config.toml
d_model = 256
head_dim = 64
positions = "learned"
bias = "all"
init_std_o = 0.0104
optimizer = "soap_variant"
lr_mult_o = 0.645
schedule = "wsd"
doc_mask = true
Each number is 500 + 40 x the weight over its row's rms, rounded and kept within 0 to 999. Layers, rows and columns count from 0. Numbers have three digits each. The size before them is the row's rms in percent of the matrix's.

# layer 2 MLP down, 256x1024, rms 0.123, rows 0-213, columns 576-639
097:546435498495547449424465429554468504485537537492494541496438542576514546518460575464493408503418560401510461496587477469484452519498529446520476511516493436462543501562464456595510522538561512
101:436493452497490499548525528508483472459542528465557550505505509432569440502447531537518519473503445538482519453538493472586454569489443533485481528460525565481462578490440479512520550428492488
104:571487494567479527534472518520486428475528532530535449524532504505568534504498503489499449570558420519470478479632511544549470457466512501560492487400514516467460478488480545468491484433521434
094:515515488566463560569550458491492483441553484453446549520488519491461474489435510613475524528548539525452485458529521580467526457509519486488456427545477526411468487519517528496490521460457530
100:472462501473488552479559515557561396472395481500437483498446521497497495515547474484497484470572511498558465558456466499527527456520491438516460507446476495506503467550535529551517511485501497
099:481499613430493513483503495504517473539437528461535532533487494466466465480445470451482492453479483525551456570506470568512488493485464504426484534474469431578471533484468475502508539469509551
103:555487482525453456539475505552450505482476519449459588494444532414485475473531455466512495480563463522521506553541493519467551528460482427447436522428541496476444557513503463516536465564505446
101:482458447512471522530506409590536454501490553482533506467552513496444539461574549475525500523511558510475580564511475470551455478505460461524456510545527463455506480506558437515519530511470488
100:514463355530506411486510455489544532524511474455505477543448462465513541502515432487410540492517529507568516514418506572543505487482407507487483489519567585505543490460446474492521526496418490
101:466570530517460500435479517464455538467517483481466544441460519510543489535475470467481444463510519572470485492477502527477483487566459452500508534466455545511493531431476494435524513496553499
105:402475511511438570458572403509480544485480473460455441498438553438476445449512526504481474495558508502456408496457468534523563422443522446581514520484485467452504505463488547490438496528515415
100:481521553486531456502489429485524488468513492468514549475507540529520495505516470549511509487464527491508468517472542534517554453456403496554505501532484489517440490572498512474483412482564487
103:562516576510543532467555442396533462483580477496522477530442469561471468492508540537534525536458473516463475508545434553475475461506515494440548547499537506510492464469494521478568569522487558
101:510451537541533528508531514490569465463529512470474524518503503559509569492531479462495510439512516493523486514496556498474480510491496494482542497554507554581440446463495567556460439533409525
099:598528522578548500468463455562534519459475586468536538464462460474464503548469474482525531495458488421523525458506527454455542558481584465462500497533515535553527488450529429564572418622468544
099:472478522498548480532506490523470520458488489444476547581496462501533504532514521405529510449551431459505573535507501545422486499531486472502554511489513517421417539512514461522514405546531493
100:533554451504520466529514525589406566585450529511459468480497553451487582505458498439558534459468548523479533458497553514568461499548540477500485503483509468449553497533561435428495510430527514
102:550475467484514472481512461519509542476560462501526491577541449507478516455419420508477525514497446482507480522419458492515553459556542427516510458438456512492512433530467518517545448527486484
102:546592468457526525509508446589516494504518489545566477506535522511481465524470561523539488580463495468454499484497490517567504472461450521500453437502467494541495546524481489501494430522478507
099:575514477474551469489503478551515519501477510436512466449457520500594514504490436522500455547500532476541438526508532581529535498431536447477518551498524538504555509426433502566553490458517509
102:553608540483470484489489487439481457454486473474470480498507520353436516527489489493507508462541512489514522557511407521538510465477468462449461502570444506517523488545479553513469475485526509
103:465508500483500450498501497512518542460513454511551546530457464508454445452584486473520552480491508439492532471543520532530428546510508529478471600579476580507468486490514503513553519482538519
100:557533481484489471549571513594447465460556514561547510459499501531436543494483458493520420455510447530495483547402498491499519505462426424461486521466465518563528422480470505482500536537519554
098:528470509526416557437503487483545452452543478508510546511553493505500474543512456457540456509449501439438521489474490480478519519538419518528513421523488495545573498503584490560540495474441449
103:465515437517512504450474552410454508564548434564549483491495510537471578506509499493484468467541499485491508517556508528467452525485431563533577502562575497489524513469520538459487482445501512
103:537534452485563493509511507493420535519506443550495529453530462508553473480478520475530542455517526475563484504529548551487435470491456564560499525492492466584521521508501475443476530493534509
102:481504440562449486452516502507495446498498498537485471567486488531525542535449507439503500480526532397417470448464529467513529497522488534527486440501451531517494475532548466440503535516487515
103:472518456567515456557488525501479523427486506481526488488521550600500519550461515523559542488468505519558505511423537545468571489567518528529439577428472499464525541474468454457513493517537478
100:480477527481472461479578487511468482517491470508534542402492524498486442524571536529472511543505572479451438534428541552510500530522554495478467447583507471549471477549490547505605469510532551
095:515510503546506488532461537487505507522489513460486465491502469462578528495496499433515486466430484477534528505488536468462547485496536525618519463501537529473506479418479504488479493572493475
102:542438508450557520536448500553534511538471510490440451557488405519484503518553504551537517462532420478485529534512495570549525512528515461492549529506482514444502537478447519427502513397568487
101:495479478565534457527500480449466476513548559502526509412463457573460536420529399431544435473470498578422452481486482489490580497522449521458442554403474505564489504599541464452461503547509429
095:494518547512485553476492542439525519501485515541507399496453553488505447495536477550553559543468513516529507460416500593426498476429526473559540506492540533474530538524492448561589451473512419
097:495476508500474489532525488498482494458520512446503488523481500478548417517465510453509427471491517484460547416481444525501546579509540526506460551530589548527543491500512567522514551494464469
104:514482506501488466579489502502454515520500541466527482548484491470464507452541530515533422502498531525570488526502465424492541435558493532539423506583528538519550462495430507504448440440513523
101:479397464475495471441504556485492492462545440519498507475495560507543472569522571555486530525546506516453466575400461519517532481502512474442482540489594542542541595529518507499547459436492555
100:487568578537506463425572473530468497489550486479435520570422503467432494536505511550530505539550436456527496518476461596479503437527499542490540524423477515473492416470443513402501498490427508
103:544453511487508546462554593536425513511453515526484459411551486481499498471575509538543429492562526465466526497459431522495465519492486481501505491540426505546477554612523453405484520498451535
105:497453514480545456505504470506387504514496476575488437522521466431477539477476529514463598539559500491542491540491484417562540515501501569514501465486492463519539384523532450480434472522546539
100:471566591469572420519525471575487470477390442456536533482545422572460504535482433506484451538428470435528518512552597530458484570498560520528580453572510454535522530561470527531517476583454504
106:483440496468529511533500501486569490476439468483494553482505487454512494491496426439591570536511519464511563478435550509490436459440478490570484537501465519575501501471532545507495569445412510
096:486503506503537423479528566523498496445478523547538575565529449460513603484509502523544521547460461541545504511510466500528507495442538457477545481512416499543499497555435552493480498541554481
097:542460520464462461641474539490549439551587470511557514439452492515543527597502551467552448504488418526462461447524478487532487532497432555458494446482596463551547533388469465552567549548531465
101:486508424510538528559550542483550506517506529508515540553487479524468527489477523467448502444510440450449480497469515512452528471551532489521483508521519461473519550467484520470499497452478516
098:485542480519462503499562524475529453477527501492514539509486408494553501486486537431607514548535568379519562488568477496506522464501447477544557476485548503468524427481488529509540538508503512
099:576492551456453458557430472506546489590540417466470465509534528428450434455505518453509597473514440557558530502486526512481468476507487521590468435553508500513474419470519484517484430486458545
099:495540525508523522449487445495480504461452517541537569574507533488523494561572485393542439574533500489492411488513548466449461463448547536487506506474507452533482417452508555463480527509573498
099:486490563544505619531493538515608561454523450529586519476493527554563462515559444464493519497560437494476468498442490503487536546497511406441479441573514468477474449428515561396507452477461576
101:531430501545450547533522516507443468476515473503490496525426502492452445475474562442485499498492528495464498506476438520402473538446453502525462455600498503477512445538495452615586511478516518
102:494476523446493469515564513517449486544551483535467494425543584524510512580534488519508497437481471522505518460428448494607419533505497515537523487497497478536576467528600573486451523494505467
097:488552473537508537492568497500525549546482536526485491509469482496612520542515535542465512516507488496464496558572581546528531476523492497529462526423508448559536432521568549425492451470425513
101:542453513571534526506575480517461487511482490635440507500478504516479489513472469493493460555440558472492527423480449491530522519608519487497499545575479482506537537433523501474495547525488589
103:517458463486496482556542493513499415500461577531572427488522512508530505481425506512538513473498462524467474481508523509419442509444527479497566618473447498517542532541528434506437486488496461
098:615608465520537498466437528524527483442492497412547454486517550542583516464537471556474466522554456484533562491505567521465478616402476475483551514452515590521597488500591465527438498531480461
102:515495511509459501559518444472544433517552559481507478492538571563441451460454510528535511485449468481443440536487478501530436495580561497486507552505534484527483583551492458485494513557548494
104:544485441453436532551520504492522535556413487512446446537511479422414486459451529517555538477495501477556489548518516469477488539484409533444534507518521486521490497556515507532561509518552494
100:493514435532539493487527486498491598509492493478533458486469580538457431426463579480507446506545470560471509513532414510540457512479512482463475481456444497511519469512355466516544519518474451
098:504443504545492482414433494581568534501433492517452495494514368547477508515430460546500544495497460389499545488475445486497454483540527534537508502507441456536545479511463586530458506592538513
093:489544518476502504543524448515539471489439500474493521494482551536516458526479483455567524558545534521526506553527465472524471507531517479521502487538505439474530506492549524503456572439550503
095:444466446460488557445483480534593526479502584535461505597526494487556469561461490531499421493420442499462497485491547507504505632515535552518427494526417521563538508449448431548469469550491508
097:515512550552553492465594488500436491494572538502474503519496463502502486472544561499531492398438476556500451471483542541517567489469584465526442517486477534501519530465559463567529456530431521
100:459426563485515387446578506446523510490498481464539556539521455427493540480530544526577557463487418502478467512498440540472550502494515497449458576502481566490515468517520532518489485535484488
098:493528504489460493501504483540544499560569537538483472512468493558472469510446559513545481511583507486472460448480511495468534501393473519509507478456427455546549545495550482531438564480539482
098:498499553486494450547410529498492461501508473430523468561521470431410568537577472533520471503479514471508524503386488481456504429540550479440482436584530551448481426469487464447536537536534459
103:480474523429471491506461527565581450441482538533573465512524450530515540492530577490475517506441560479501518540445518431542471488495446492464538552465504508474519460498469542591541531511593493
103:496536458461465486561516545537467449536452560527462538384457454504502537525476555520534465463457424468545483456555513448522491511442486509503459558461482510497535614491482491512508557574519562
101:474492505505487491596551521466467428443439519455499526500526578475548555521479419490474531524536451451542486463529523491570510476504469543534455454486554518492480453505493557509569526460482521
102:527560544502534486532527483525540501503491507437489534531473421493454543493516401513488492528561496523502390507492553572502506419540489531497581581485510512483508480552478566475525517509571536
099:448441495540487490505476504509493523528401519533475532551512640523516446493540515433585560561370533408576481475536559590514486503540511510551542508545508456517427492462542526491502506483560458
097:487532541482483491504531557458466480487544480540475524559516488511502545542554536451506494472514552494509517507504562548567520498487530494498543469448495469528530487476495556577552477465455508
100:514509462496560460469531484552598492553509456480546512476484478531550539476483523472543553580530449499547465493565455564489504525436485513478472520487477556468426480529457512418421464440492456
101:509499529509507520448557497440453416513499405506508495456526482515488518506539500467543498524504493530601473498401434556506553524441598432473489522544530527466513511519487422501467577476428530
099:520536514431503528592504543420509475512533551543464530467551467480483507541551458507575471428496581580462481499492517508486528500472572478466514518463522504472509568486548430524538471508520481
099:448511493525487425475522485503533489520495490457490575504460488569503449464467522449511535484500588504490482444402503434493515547469489495558492459474553485459522412507474472446497438598520567
102:494454431487519498478492512507490502475568560468513512475478505428542510478560541461553511498566517520489471451540480492410440444457516475491512471505502476504519491457492544522462528496471515
103:571547515502539551534474528489465536526544474467505468462490536415487450438538501516550510514517513462517584532471589437544529529465590466457443420451498543495520547480462566448492436551470485
097:521534464450517544486534497515585503497514358544477528445499435488523483515471524453545496485509589564484599520547467514482421533528473475486494508518469520531472564487480478570482556535435442
100:425467538500572417517445528482509588536441454454456492526477527478489489531523507518455424532461490487480434416502514442573530501566543540465542453457526422531520528459448491508519495525460450
104:482481444505519540535522484517537447506493498496447412450554541503393481511467532517531543516474499501445465431469517515493589518436439389523499420484523521505491547426459416424535527445520469
104:502542454522431509606495452537471459537448523546533534506491486539518521530454466507537535458432434476508491426450501529542544498586510472602498549488453482481468471444437573508464604579511475
099:575497513392553589458460510546504447456527480476525490591570467481443526498471508524469503502484509481491498499531533543540486518485522436459527443464561480498537488560497471516489529486457572
096:525591553506452517523530467512532441513439523482443527503536482530500445568464512481501470498455461547502435499511518540510511501520559513424463606491495498504522482465472517454529539566489505
097:421517452589505477464514443485534515440557540491503520451511438452544487459471524558528466488510518513485529471466443416501547484534524511458541469513511529472553520442492543489496574573483495
098:637494467525456525496481537504508537456508556425468393568503505447532472544529512510444474412599485487577468509525457521562491500454509512467531483408497463428440473532571504499533471424484526
102:488552478470455463506481508527500503465526510448548539508437634476523497545500488509493507461538591405548508481528538436449488472453441494542479429483417465451515459500494485555591454505469464
106:449530510500429516553419475482488560438461542523479538486487462458504503553472531484525475508540526452498491411466572569418456499486470539450457424516562490438632471484499520493543455445549541
098:468531586491514464516551472436555457529433564432468487542495546528545509540472559442513527453515533516528457476497442410507554481424492486498487477539503489560473552544523545448472512438535538
098:480546421489524472505507515481567492462537423464476580482453503435543548484549527474558487483501461510509530417457570538456494476528502558477535499504475456536607398470419562489449530549513476
101:554552478465539522538446481503500545555464490511503509423450563491567502542511488582521514439552473511457405499507539492525401439458492568491496499492493459529397467448440515508534507518524509
096:491463505493493465532476477521529453493490525532520541465527460508471534490491467562464539445459486538497512457490555511442506457514512476464515502425533451506518532388453467527484523501502450
098:464527549475528522525513498481471510555568487510466503476443498485499480488516532450500425564503520467573486501518608575516464486513474529523482522513475499522550485506558489531499553533445560
099:538494538442474599504567537512479497524523525542501435573514553435567515556561504438462496542526474530545511566495539441490495448533500537452468426411529505527493478563443496508438550560459543
097:521559472439543456524482485503454552568530533481535431457552491519476598481501520527540480457497508520497455511503487477546462480573440502481404485406506566554483535514476458501511515444527444
103:507484449555458472510528532522494542510531507504476525540461503432444540578503441535550508486529504492524478491433525571517461489564480497516407538536500540452539511543477468493513559432510433
101:545465496446450449515497457464552526432454512498557457490565526520467442456473505508432532533411454573508488456499486503538571505533488481475431481442489513491553482504478543456419487489457528
099:457549443491465490472408451487557479485505447528504534519468460484503506461510521512484481567517494464463501504504453532456468495539504399479486484455514469516547451525518445490468552443620457
099:542489397432510546501546456479564559506553513471484542483520563572504541439488528481445512487545443554456531466508508497491490480558511520472577503537471508522467404527549482545507469419453498
099:529485556519498496440505516459503548533464493552553490527529461474520547588515462429506447501479530485520503374445420514543465600518521553481584493518477558553427497473575532531540546432487585
100:502521484474506458585565497503460436502509484507562563522591540475548483501486462476397519532466469537558486516409486488558467502444516488523509438486411467486588483520469516553478508484564483
098:494436543440529533476469482529514569463506491558440554585473516551474490496558501495451483455450424465455551550476534408473523520468477552517500524460537527455516456432541498542497494466586511
100:446491527470461459485536564448523502473504531566495554487514434480481489546498479486540540487495507528467563523522507567436451547485511531512534564553572475508454431430561502479459426534481461
095:508522496470567513495423474411556486578573474515424513541458541555512512481481577545512537498560498594493506480479443493493422428500449530525555427471507482464558471541489458444451524529516470
098:514448485449456455488609525437533492483530540442412474535467517474462510504451489557571529432539489492560524532467523548523528542514539511475488537511464505497474416478466574606547459488498518
102:485491435467528552450499520480598489519471489506481517524581463552521485489554484623484550580481501568470495492492502521418522453477384495451521455476511429518530450538466419544571592510579510
101:440442471501504567518475508469545478473482521548488561560516459527540485523511518492542458568419516598498505432506559514495452478479534482454530538459511505503471505531434547484461497446448461
100:504428517483483523448511504492486507448476409416447510503533480428429482458495516523507509517516404554536408484485458466518515571462508460534421606430510475441489491483481528420516541492472460
099:496563518533519550413557523450481476468488563541499456504577523547512514454472500444517465502530573486478543456511483457509479468427538580470530382498497433480536551592489459514569453488456473
104:459579468433504490430502601483488522467482497515502426483539515520498466494518476462479526460499498466498511480547519468463505563425456537471602454478487455533486530458531429667480467457465448
096:541548433558526477476522565486373499434502403496483528498471495506540498457521497556472480545434557509426508533548518423515546448463563496500549422524541471453529513485480447511518449497438557
100:552507434484537570587498430433434478484445475479506503522529477505435465514496503543602434510592531521471504436458521499577485520473516451510480553564560557504531439480487493495498522446539550
101:519514534523466510490448525447453541503488472508510500564474461479502577525515514484450486491506497490414498480515444496431482522538535502472552561476444552462547503543483436480512529539530486
097:506548559546453523515586517532518573441635468483490550507517505510515509543566452494544502483583523489478486448489570471450504463531580403554433511486538474495499491420490446512526471532457531
102:511490504578506486452496449580524489540504492538407530498434455503542500538504468498520495566544471510515531570544517496568500470455409552524561491471516479398521513489498544489475522528506503
100:518458455497472529447480442486495532554463514508524465494428466520502570469528487476460445438488463555521434455468496451464442432586507558436546501463475548545485479505470529477543482411450531
101:467451524513549429485516442470512530447517573484528362517524527472513535477566504573532545485542516455549509522525510507552490420400535561498494510469492547520508510495472466504543525509502507
098:541519514530465546601523509495504496492477533435519452480427475520513501522461472475463495433481436497522506566484558502536462533459477478528452540554540502520486511552498511523455556461494542
095:434412562474576465463478438486515456497518526514551472505485465476537570501475502516511513507571493509528454533438501491525503491423517498489556511472548483458519486515506486479501546576471551
097:520478528543495505594562484495467441481465509474483517567484533474524517469427447500547506493470483511550506461531499528505524462519519516529536538413537472481539564470529523477486492539441447
096:486441541493460515521452516519528496513483477538527464523552524543508521549515520482553474482502476511506493461483551514557453491576554496538472479485449435510458598524502449496483488456474479
099:499540534440540512491485482411532547528532547534516531490477444474455469480540376518517444507506498484497518543463446516518480421548532498489495574492414507539427470446508545479482540514512455
098:456517522525601555509494437404534500451493545515488508468561525444543434524519442522524495438516524473536490566519554542494558498462448535518473475527417443426485507564540511454492476524462564
095:539532596548483469521471470477538464454506471452481488524532506462496433460433485467492534555508550533581547530505521445503485470476498481468491473501528441556409447454471526518544457543492541
100:531518470525563457543496486529443473586508518490471524531476539456561525513531529510440488536536494505584504522420520432546540506520480505534470419514473473481530501499476483488479505444560494
103:540499458496501444461538528462518462505536516461447533556497502567531495451528489501399500528484525558471477460501523499489563500485564454475432494583558506456507564548454507504463500415458465
098:471555487449527495544497509537518478473461487517449516480458459531451448482536557502495527481486536465479526537524532483473507438520489547525552525537469421505409468511419431531403487487469506
098:458502451494476451531579492530472450515561479495483550496484509535509534539491467523516466499460424494546482483467507487464519470469474467536489436509469512522522448549437463489461558545506558
097:491458522527458543536524478600549464520451507455539505531559474495500521506523564426424512532483570500514507463506531467478436483510464527491526508444507464463567500419417531501513514459515542
095:470556591477532440553489502452531480497494447558606422639547532520484569584546514546497493535516453500478537554464527453499495495521543544436488519553481523517583476506547432550434537566530490
099:578523477564464498505472506499465492503511477513474490485478468539508467486495555527474467481519513470397545506510505551432482552474456509595490532484575451570508512598529530469520541534494486
107:534539424516463495584403493460546470487424505504527540545439570439511468515472528468449536529487508493489534541513580557466440556469468498549460403505540448479509505477574517510492487459494520
098:530506544443500498528523476501568464491517389557504543530491552476505508478471527537546436485516438557467477485454521542569526485495508511438449481497494480505553501566447467499465535502468527
099:464448550518421445478530520568449441537549546451548461635517439534527584516365467496509537502528469462538486456473431537503497455525430565522483503529550482456403442507491481468456487517507514
099:514492479462520437580465503510540476508559458450535485489587428498498542499495555507517460518543487450516492502492445469552488467487552473508548510572465487488559546556437518559571433531502592
099:502502464574464476467494412453506482460534534454493527534500507448536470513470495473500473535485527539528510503485517503570399493559477529489497495557510489512554553456587470476456499566423476
102:553515421496578440519530443514542488437497547557530427519508492460482533551492563477416511537481519495486509443545439489511505459540447523480490477504537522504496505452423532561527515523474547
102:590466490481477433504484469498492503446547478503474479541516472466473449438539404547509455508597463441434558484519545514518552484566477514483510530524526473486539481547497585498567435502460465
099:496523487527505502491448531495405489531473494482423560512541501504401513454493514468510519466516501519513479547453499442500511527472536500518499440554445510496512515547476498524497488505502505
102:522589544478491543477525527438431587487508473437416547493513450475540536524549429506500494531500452493479487457551536462424506535568524471468545521403478485530441448604519496504507514501478500
101:510530464535466482521486481464562488497453483498535497575516519545518446541489407484503489455465561509490534520523477510500529461504467551497410444524508554493546511418434450473573482521472441
097:484477484481551548451437544470530524510511536536393479523513461489567488487467537472443509451521496419468519549508479462542517526478492545453478500513522619486541525523569521557464517585544535
102:501503485419466533496503513467514469483503455530550548489498459557567516530532470522505499392518466493470433551516447566535473442545527437488456518493514467510519516471487536549440485454534537
101:554520467489526501491520429494476492487558474559519463522500581470464490523487512485545488482530448500449477492504633515522445484540486607548540565507474438472508458466520452457426472477527502
099:552497553463550519475500546454480501519512482503495472458497595503474477495479575478511450492530473524453477532518461523554467507510484441495506529507465517504528523481440505474448462466531581
099:439522502441524417476486554544456517534513523504505541530531510507483494498491537525524503477551571526554517457498515457490503528493432407494528467453515499479520451460523480543530495496540550
099:565485549404480509559528488564501520569500578533426483519491534529535577529498545544476513435506503488473532509489529450515477490391484460468497430520499519511516531540464453536470601530449440
101:443452508470429494465513476469498503535570497503519448493507447478465481479454504550462506500454543424436432551506485547495538431516474546530495489521398492445545513491545444497503495427507548
099:434569477475464535434581525465539490509522478522513436521528568448504507456506498497471542536571492518424460551521513598414477471499531523550586546497533432491456529480479510466514467461470480
098:537518436474540489478475449594460492493467479539489498499529519532475479583461527584505504493531550482504559542486513504580547543446477424526494466534519527489552461464510481472492451497478505
093:508534503431494533489483546526493444521523465540516473465453438546481533564475471549495468539517519454421518548482588492512580532493528515527458517466533440524548559459544484516476580537493466
103:543475498538465490431494547512478533504485539549466488485469457467484498452531532522508570523534572521505474439517514514574517492496470486473506455443512565588525473564487561549380463456513532
097:477503503454570590517536491523522451460531491473501472473509436472536465505506490504394487489537546491557507521519476514489606482525438479467549493513535478572461523471501546490521528463499520
097:531441539546515478476494459494513495487485548529483515451562471506534457506482547511549424496545467531511530538531536426561470488496511476527572558416497520502442475569505493480510451452492522
100:483524458539509505486529442441437521528481529492481481478515537511468394493473494606554505457492508508527540503575486501565505546507504537439521512501491498547504502581503531473487444503515503
106:522521505481517507531502471531518479494510485557503504536490562494460487553495534483458539546550479506497490409522484538510405447565484482518445474502430525493475551445548524447388485477424519
102:402482601446468474498568510508494454460491558519609481558469411451459577522488591490446480440502548504533476596544474421440561559557521533491478543523530520457480525461530518470407527511487480
100:593466501567458567446470549545526436532507521490548481453518501509484507520465513531467518513527484508471515506488498510462501457498453416544489475507502523509504444490497569431570495529492417
102:508451413438442507500534538518431485584544513480440515523488474479478496479465481450528468521550496521465477539462509522444522494569470519494460541513538506437461514486514472521507507544520542
099:539468529485412459503519489590594469564525484514542474463522462403523522546482480557471520369513476548499499469536435449491487456509506486488516529413501506497530501542587487533527510541574492
097:535452457476453467509443465455513526535458451500531514513506502482464439490436484527466583552492504438537517487517500558468475509579524542436472517530560500511493529526416537465513578410455590
102:558544465559538558470467457557469489477494505487506492574473530465481521563508518488492481505492494541523466494457482581451517463559456577568530504526494497526511502536491510436506556480595555
101:444493496510566476514494505434446548446495447530539523467458514546530491541476440589451605484484519426585506486518495500508598521540462467542548504514435552512451479503466545501550461513515527
099:436527488484446434590497456496473476517470566523444492539562457470488509537526484511572554447565498483473517471452467467477498580537576424478489510485459478474520559523447527555511427466507512
102:570553433483497533477487508509518459498497566488518540532570440532542471530441446454529545536437497472473451510503557556500564501571527457522459478544523525513448535556473445536508513498467444
098:462522433496457430508532465513600480494504483545497494508513533521414496387509480525553503565482504507532520582476518509573449468516544486456519475501533493509451437477591468513529553489498468
095:454546507498560483517477506510494535468459479454407478504521591562506477489450467582510545469555494457507480491510463507547493525415457488570427526533550460489543543553519547513516541514488440
099:543529513445558494539502489506502405425505504505474435498448493514542541460559506512523513508489478497445462490481470486495557494477452441471549512434507497547567524498537454529470481517465460
099:503482520509519514497520477464499485518489525487533514514457472520495485578395461493563511498558522507449468528452408512481517470487383467489486492508454488474560462547514524482513614488482464
094:514541461532554519468552462418521473562490494495505521540539577458516545464479502493554529476533447461461543500513501486505566506495526536412577550532477452521462588498491489464526438482523473
098:502547528469541460518548492550540487520510517502494455542514502493454531515515528496454529477472483489598558515502524433446525514405470478487464467479538528532465513552530472560506497556522481
101:527569474541529552517461426578457502498495550442495467470439508519468479505493506520504435545537553437508520535467489531541546505508519569588484419477504462481479529496530511460518539459444520
100:477493532483429520586498430519535582461431449487542556514541493491531478515492513433451586456509446478515456487482538454480518538465540475471425533500487505478572465533484508558441497512490518
097:546464503477449538557611491464485518475440553462546518523480493562521520484487458529527535471450474537605465522505504443488448484504462435520491539520500524456543505395502533477470572550524484
101:520496541508459486477528467488581552471568463563449517566458430493517506564531516474416430546458499448524506493497512554540549495427529487496492449454525487492545508486524489510476515487512547
099:502507521520612578499490427464468571498578511577490475475535552508515482433471420504457488457531528548431498500514445464539458462492536548519534524456534499421481474416543457436459459454465500
100:509536535517511495489462499468485495499477552533498498474515506500579494478508519547523488473585448548504470503517501548563539607448432538482578502518512487514494431565469546457462580466509514
105:499514497596514487529482539451516429540514460482502493488428461437555480465401545532511494504593493412503503469476540515535452451485472489563475465462541478484459534504480558471533523437479481
096:465495533523465449436474507452505472411487500499398507530458479560515500508460525529447449420519505447495518502441500502547460507477523506500534555496506470511484500507494513575470511528545474
104:536511536510605553461528508538535503489454536476499505437580405466545549528445465502477529506492505450482552473470494506397546490526471542488492500510507418515470497440488510567426489499577487
102:543560434524378465508470570506496511514512509474512445434429584504511432490505507585496441533493533452609518604495565559444513491523482511564465517498537434506504516511439528471419529462510486
099:590516564495560496484508516512486570477548480567495473499520517477499504508488470435480444568539521504437554503448528511573552489477479476434492546567435546553558504528573564471499523509481515
100:454505481566528550464498550495499550481526499590500551547416533467539517490526554532493565519472479526501510560434504532553490481505526473456481519465476562506474465425523517520499475530500481
099:535562439560475496531430569469483532507452508515560513465532512473504515516502449469526486460401501459560510473445482510503448448505447519482431523499508501506528554495441487462571535475535564
103:404563483530547506525440537519526515495496503473458530492462573521445426549516523483496513572575505488512490547464545505551498505503476464481508523440515515568497446475534522489548480490440508
100:508498594467475523433523438453476550439502529518515496506421538550468523428484583488502495428483439518438490487562461495541544475500553484552524557555490532538452448531453468552495554451448475
099:499505492493506417482555538493609528521536505529463527525490481549474510475515480492494457529501479481538478566526492526462606497516521499488533562517545530445466562505493448512572467467491560
102:501525551532537480444481577508566507462497484530555525605528563491594515507499540510545493470519508477519518522488517484609537425478539458538491471559439552476450556497525537576511485497513533
101:441469510486481452504539429508460530533516505486469524474504442449488444499437523480499543483494537477576547526485460479508554530527459510495502476488542532495527470481575510502530432555527504
101:493550477553508478476488412434562435496506546556477466505463509515465443449398563503437429465548527494489432509491477594465456500469465439511467473460519490485572504474487463421518520471472474
100:532551460396465451522471480515436568530429505556537470370490451518547552503508434447538447530456571491534557501536516506453476507510501443616454507510516580534494481481491431532574537447460570
096:469531538534482510466531489460561479550490411407504443539481447575506481455462519538581481564526536556458421466450510571504487468495543481460466475518494496482517437615528465502503490511456485
100:493486440583558485523483475483520549513497526551425452516449518513572580472506516459461555464469537487526503483491482497517424528521494524470491485520497524471503473555457562568465504537481493
103:551487467478474545479491533555472466532530444533585551441516536499536489495489517462470511459551501484432589474517536424498389480483492432573479544504471523464508474488517510468517538497517475
096:455488511460521540475447449502551478501529490473518549488494555525509509480443510454546498519560518512606458571457511481500487440555509495464521509473549496605519526524517516501500504439507595
098:532562545512578475495512474466440486479444521548475493454497529464482550508473505478447483469518435539542496498486517578540514500501509474509491504482514477452487455485506463543596515505531498
106:452496551454487460454533396466509485544572433536546494481499454521438546501486523506539523550520452493516472500538442481470490521506478419547514468534453451555571501512557518461463501471452420
104:446507511538451550516537498485539388444517522472539581452502512540536532522557487492465487502582469523592517494485476469540497402473527460516546532548578545510441527460515479480471526560467477
104:499553500487506450586564517483480467477473536495520546522441454552492462472541541439546503464506559491433465435520530523463464426455466488453436514381500568482467465542512544507472487534465484
097:556494485434480552518573492506444487560482498463518442498500517493580505506487575483586488546542518453508480454507480475598434474505496533508472370556512489495513536546508520483570469504467471
100:468416524449498570447457507611522511443482480542585395513499483506449462531478521535493525513468479492552462500548529478447505551488492541522474472557471553491530480455467625516503501536543496
099:542469535462505518558542504528483512548444455501499512447527539518491520527534509579531466579481546445515482496517523580588522521421513518562458499522462585512490447573506431464480493492515453
103:562527508492510477527514518438556491435418411507521507502540420492604528458507459520446495555497458519492496489485475474483553517434441446451482535502462520464507496485473518502476471553567551
100:403487492510471484493512429500513525470478453506508479454466569573478498460509502460445428517515539529502553482473507479473506452462453541494540535457467506478491493559574506498599515474521520
102:515441399511484523458430451441535513464483475399450435455569501461445444506431495533483477528441414462528440550461527519472540461487445542527466512486453521510474514515480494593447522530521474
106:558476470498521587534430547540460550468535525567524547533444542524495435501508510472467619506506445469489535549514513503471505536557432512489510529515549537559471532470428490516555550504473545
097:523559422450504465457491474463531458508455515462489492505524469502468456511486509458563553518468534454582452532474535515519556475456473533508524474540514495492488452429595492495478579465484522
103:490493533472545494543516477442454513483586453543574461463513595486499530580517457544516503498559481427577549480573534542466498490586507480573545457492532504427495468444526470481483564479477489
102:531471439572480528469506523449495611429464494488513528488395514614497523450527524447531433529450502500503495470448470553481455495464518456507521536423407474463371509489513543495426487506501544
102:562442453496513484502531570520514498453501527508465483506472478509527547584571527445504542472489479532535456451503498493535413488441544574443565563543471501439560520468500496573568550492442529
102:484476434545509507501477478474494549460547461486518505477454549501513511545520476456483516531548444479489536513463597464561521531455558527511477492460458550491527557518506512508598494468464524
098:519571533449450544542496523477560583447563542480525453462470440467538531511518514438534470466537476550480512582532482474474504478500503480506425501473530490404568552479518452505471473552544531
093:496516499554496504526566554490551506459535507461483524461486532530532525485495514531451546470435497505483570454438506425526503537536522473510569459490451495574554426601535603473450515474507491
103:541554502433510360479462508515480488530462554496413553594489498476465499441482507489488489504440440601490449521505483513479474546473465483476583580548514470484490598441495486486565520526506520
099:586498483493449543464492551513453581516550484486442465441538501560501489515543582521536463462593471577471515529537547443490520511513551537483466457481587565450481430499545526459563473482512524
098:498506565462454503471476524453500437469536536504498481477511531497477474472519506478485511502505486476504496501459529525497446438454557421406546512512515460565469481491483465530456423461507547